From a checkpoint of a small transformer trained on Wikipedia.
Size: 12 layers, width 576, vocabulary 43082, 97.5M parameters.
Architecture: rotary positions, no biases in attention or MLP.
Training: a variant of Adam for these matrices, 1256M tokens.
Each number is 50 + 10 x the weight over its row's rms, rounded and kept within 0 to 99. Layers, rows and columns count from 0. The size before them is the row's rms in percent of the matrix's.

# layer 8 MLP up, 2304x576, rms 0.0394, rows 835-842, columns 480-575
087:56 46 42 48 63 63 49 49 30 47 43 72 57 46 57 43 68 56 33 51 41 48 53 36 49 49 50 47 57 54 62 46 47 52 53 26 47 57 51 44 45 61 31 32 54 48 50 48 46 62 62 58 63 50 60 61 48 37 50 60 40 67 42 37 39 44 59 58 51 43 38 55 49 50 47 55 60 53 53 57 44 40 43 47 41 50 35 49 52 50 36 52 55 42 56 44
104:51 60 56 54 64 47 49 56 34 26 71 49 45 37 54 61 42 28 41 72 54 52 42 46 48 57 45 53 47 50 50 36 56 42 49 58 71 35 49 60 35 35 22 39 45 36 52 54 39 35 46 52 51 36 48 38 58 46 19 60 35 51 57 50 50 41 42 45 73 40 52 61 36 46 57 46 59 46 52 56 69 66 57 55 44 55 41 48 43 58 45 32 57 38 55 46
100:58 44 67 49 52 61 51 60 44 47 29 52 49 43 46 48 36 49 41 53 60 20 56 46 47 52 51 55 55 49 35 40 31 42 50 69 54 34 49 42 40 72 26 28 49 44 50 60 29 48 55 49 42 56 45 39 68 55 44 49 60 66 41 35 64 46 48 32 63 41 38 55 42 42 39 66 55 52 67 47 45 57 46 27 53 51 42 39 48 51 42 46 61 50 48 44
089:60 54 45 34 54 55 54 46 38 44 48 59 57 46 58 49 53 55 35 31 57 47 51 51 62 49 34 64 46 49 37 44 48 49 58 43 60 40 57 39 47 57 36 49 47 61 61 47 57 49 60 52 53 41 52 50 43 42 36 44 68 70 50 55 58 32 63 52 53 50 46 49 60 51 69 60 35 45 45 42 52 56 69 51 62 48 49 59 35 49 51 55 36 49 55 56
085:70 29 32 42 59 52 46 80 38 45 53 60 63 44 61 50 37 54 41 46 42 42 54 67 44 58 53 60 48 52 60 33 47 68 44 38 51 55 30 55 39 48 27 24 62 57 38 58 43 66 56 50 63 65 51 71 56 38 44 50 54 44 50 31 45 45 65 53 34 51 56 47 47 41 25 49 58 53 43 28 55 42 52 47 46 60 49 50 40 56 54 60 44 58 58 43
094:65 53 30 49 41 34 45 66 48 69 42 42 52 20 56 50 47 47 48 37 56 30 52 43 56 52 45 44 62 51 47 54 63 64 39 53 46 61 55 50 48 46 63 58 49 40 55 56 48 50 38 51 78 48 50 44 63 57 44 43 23 43 61 47 53 54 47 52 70 55 61 48 53 47 46 51 57 54 65 57 34 60 43 54 53 51 40 45 44 47 45 53 52 56 45 47
106:40 61 45 65 53 58 69 62 40 58 38 41 48 49 62 55 42 51 50 44 42 48 62 41 51 41 47 53 53 51 46 54 49 54 64 59 56 41 45 42 42 51 50 53 49 56 48 50 49 44 72 44 57 44 34 58 56 26 51 50 55 50 64 38 44 62 77 36 82 35 52 44 49 30 70 36 47 36 49 48 47 42 58 45 67 50 49 53 51 47 54 43 54 37 55 44
104:58 52 43 69 35 46 58 36 42 39 63 68 44 56 44 50 57 43 51 41 44 47 58 45 58 39 65 35 54 62 40 31 54 42 53 59 43 47 41 43 46 45 42 56 61 50 42 52 66 44 60 46 43 41 52 37 61 53 52 58 66 51 32 54 58 61 56 41 46 49 47 57 56 33 53 26 53 55 46 39 68 60 46 41 51 42 44 46 56 55 33 35 59 43 56 45
# layer 8 MLP down (transposed), 2304x576, rms 0.0395, rows 835-841, columns 480-575
098:37 42 51 44 27 53 57 51 41 54 70 57 50 56 54 49 57 42 67 61 41 47 47 46 57 60 61 44 62 48 46 52 46 55 64 28 51 39 39 59 46 49 45 37 42 51 39 40 35 75 49 60 50 38 64 55 39 56 49 48 49 68 55 56 59 37 57 34 42 31 59 43 32 63 43 75 45 41 58 61 40 54 61 33 63 68 45 56 62 66 48 65 48 53 58 42
109:30 55 48 40 57 49 39 58 41 54 55 56 38 42 59 56 54 56 40 40 58 59 42 57 37 57 65 45 35 64 33 56 53 33 39 40 45 33 37 52 60 64 38 46 53 50 62 39 52 58 55 36 69 43 40 61 27 49 43 62 45 41 56 55 49 52 42 66 43 32 41 46 62 34 59 75 38 53 47 54 63 61 56 39 60 50 48 56 56 63 44 40 43 50 61 44
099:51 49 55 65 72 51 49 65 30 45 31 39 51 41 57 36 58 63 29 53 30 38 54 71 48 50 70 42 60 47 34 30 52 50 51 48 43 45 51 54 44 64 41 49 53 46 43 48 55 45 41 51 63 34 58 54 44 59 44 47 50 56 48 51 55 53 55 37 48 46 46 44 55 73 52 55 42 56 68 47 30 57 48 41 44 44 53 73 56 68 59 55 44 34 66 47
103:51 43 65 34 44 45 59 48 38 54 62 40 53 43 43 50 61 53 49 76 52 44 55 45 53 64 54 38 62 47 57 62 42 49 53 51 52 66 40 49 44 66 42 51 42 66 50 34 64 54 43 46 59 47 61 60 37 37 45 67 67 56 63 55 54 48 59 60 47 44 47 37 48 62 52 46 51 37 40 56 40 41 56 52 74 59 45 38 51 58 40 53 49 49 46 53
070:58 46 42 52 71 62 56 58 44 39 51 57 49 46 61 41 43 49 56 51 37 40 54 76 37 48 50 50 52 55 62 50 45 43 31 45 43 49 28 50 38 42 40 46 51 68 40 43 49 52 51 62 53 53 45 60 35 56 54 58 57 50 44 49 39 35 38 67 60 72 67 54 45 47 37 64 48 44 54 36 61 34 53 44 48 61 42 51 40 53 43 53 40 56 44 52
095:52 52 77 57 75 37 62 40 61 28 52 49 41 58 40 59 58 48 45 45 36 47 37 54 63 64 44 50 32 36 52 44 51 51 53 37 53 45 75 62 45 52 19 49 59 71 51 59 55 40 61 60 54 49 57 56 34 50 57 59 58 64 46 48 47 63 44 44 64 49 61 47 56 62 35 42 46 52 54 63 54 61 60 54 45 30 54 45 52 60 61 35 67 38 66 39
104:64 62 64 57 55 69 59 65 36 26 48 36 45 66 27 46 51 54 48 50 60 53 52 38 43 57 42 45 49 61 37 52 60 46 46 66 58 57 52 51 44 53 60 28 53 29 55 59 58 56 50 66 38 57 54 55 50 55 46 46 58 50 52 57 50 59 40 39 38 60 40 65 70 52 37 65 60 41 54 54 42 52 44 49 41 47 48 40 32 37 64 36 58 45 37 52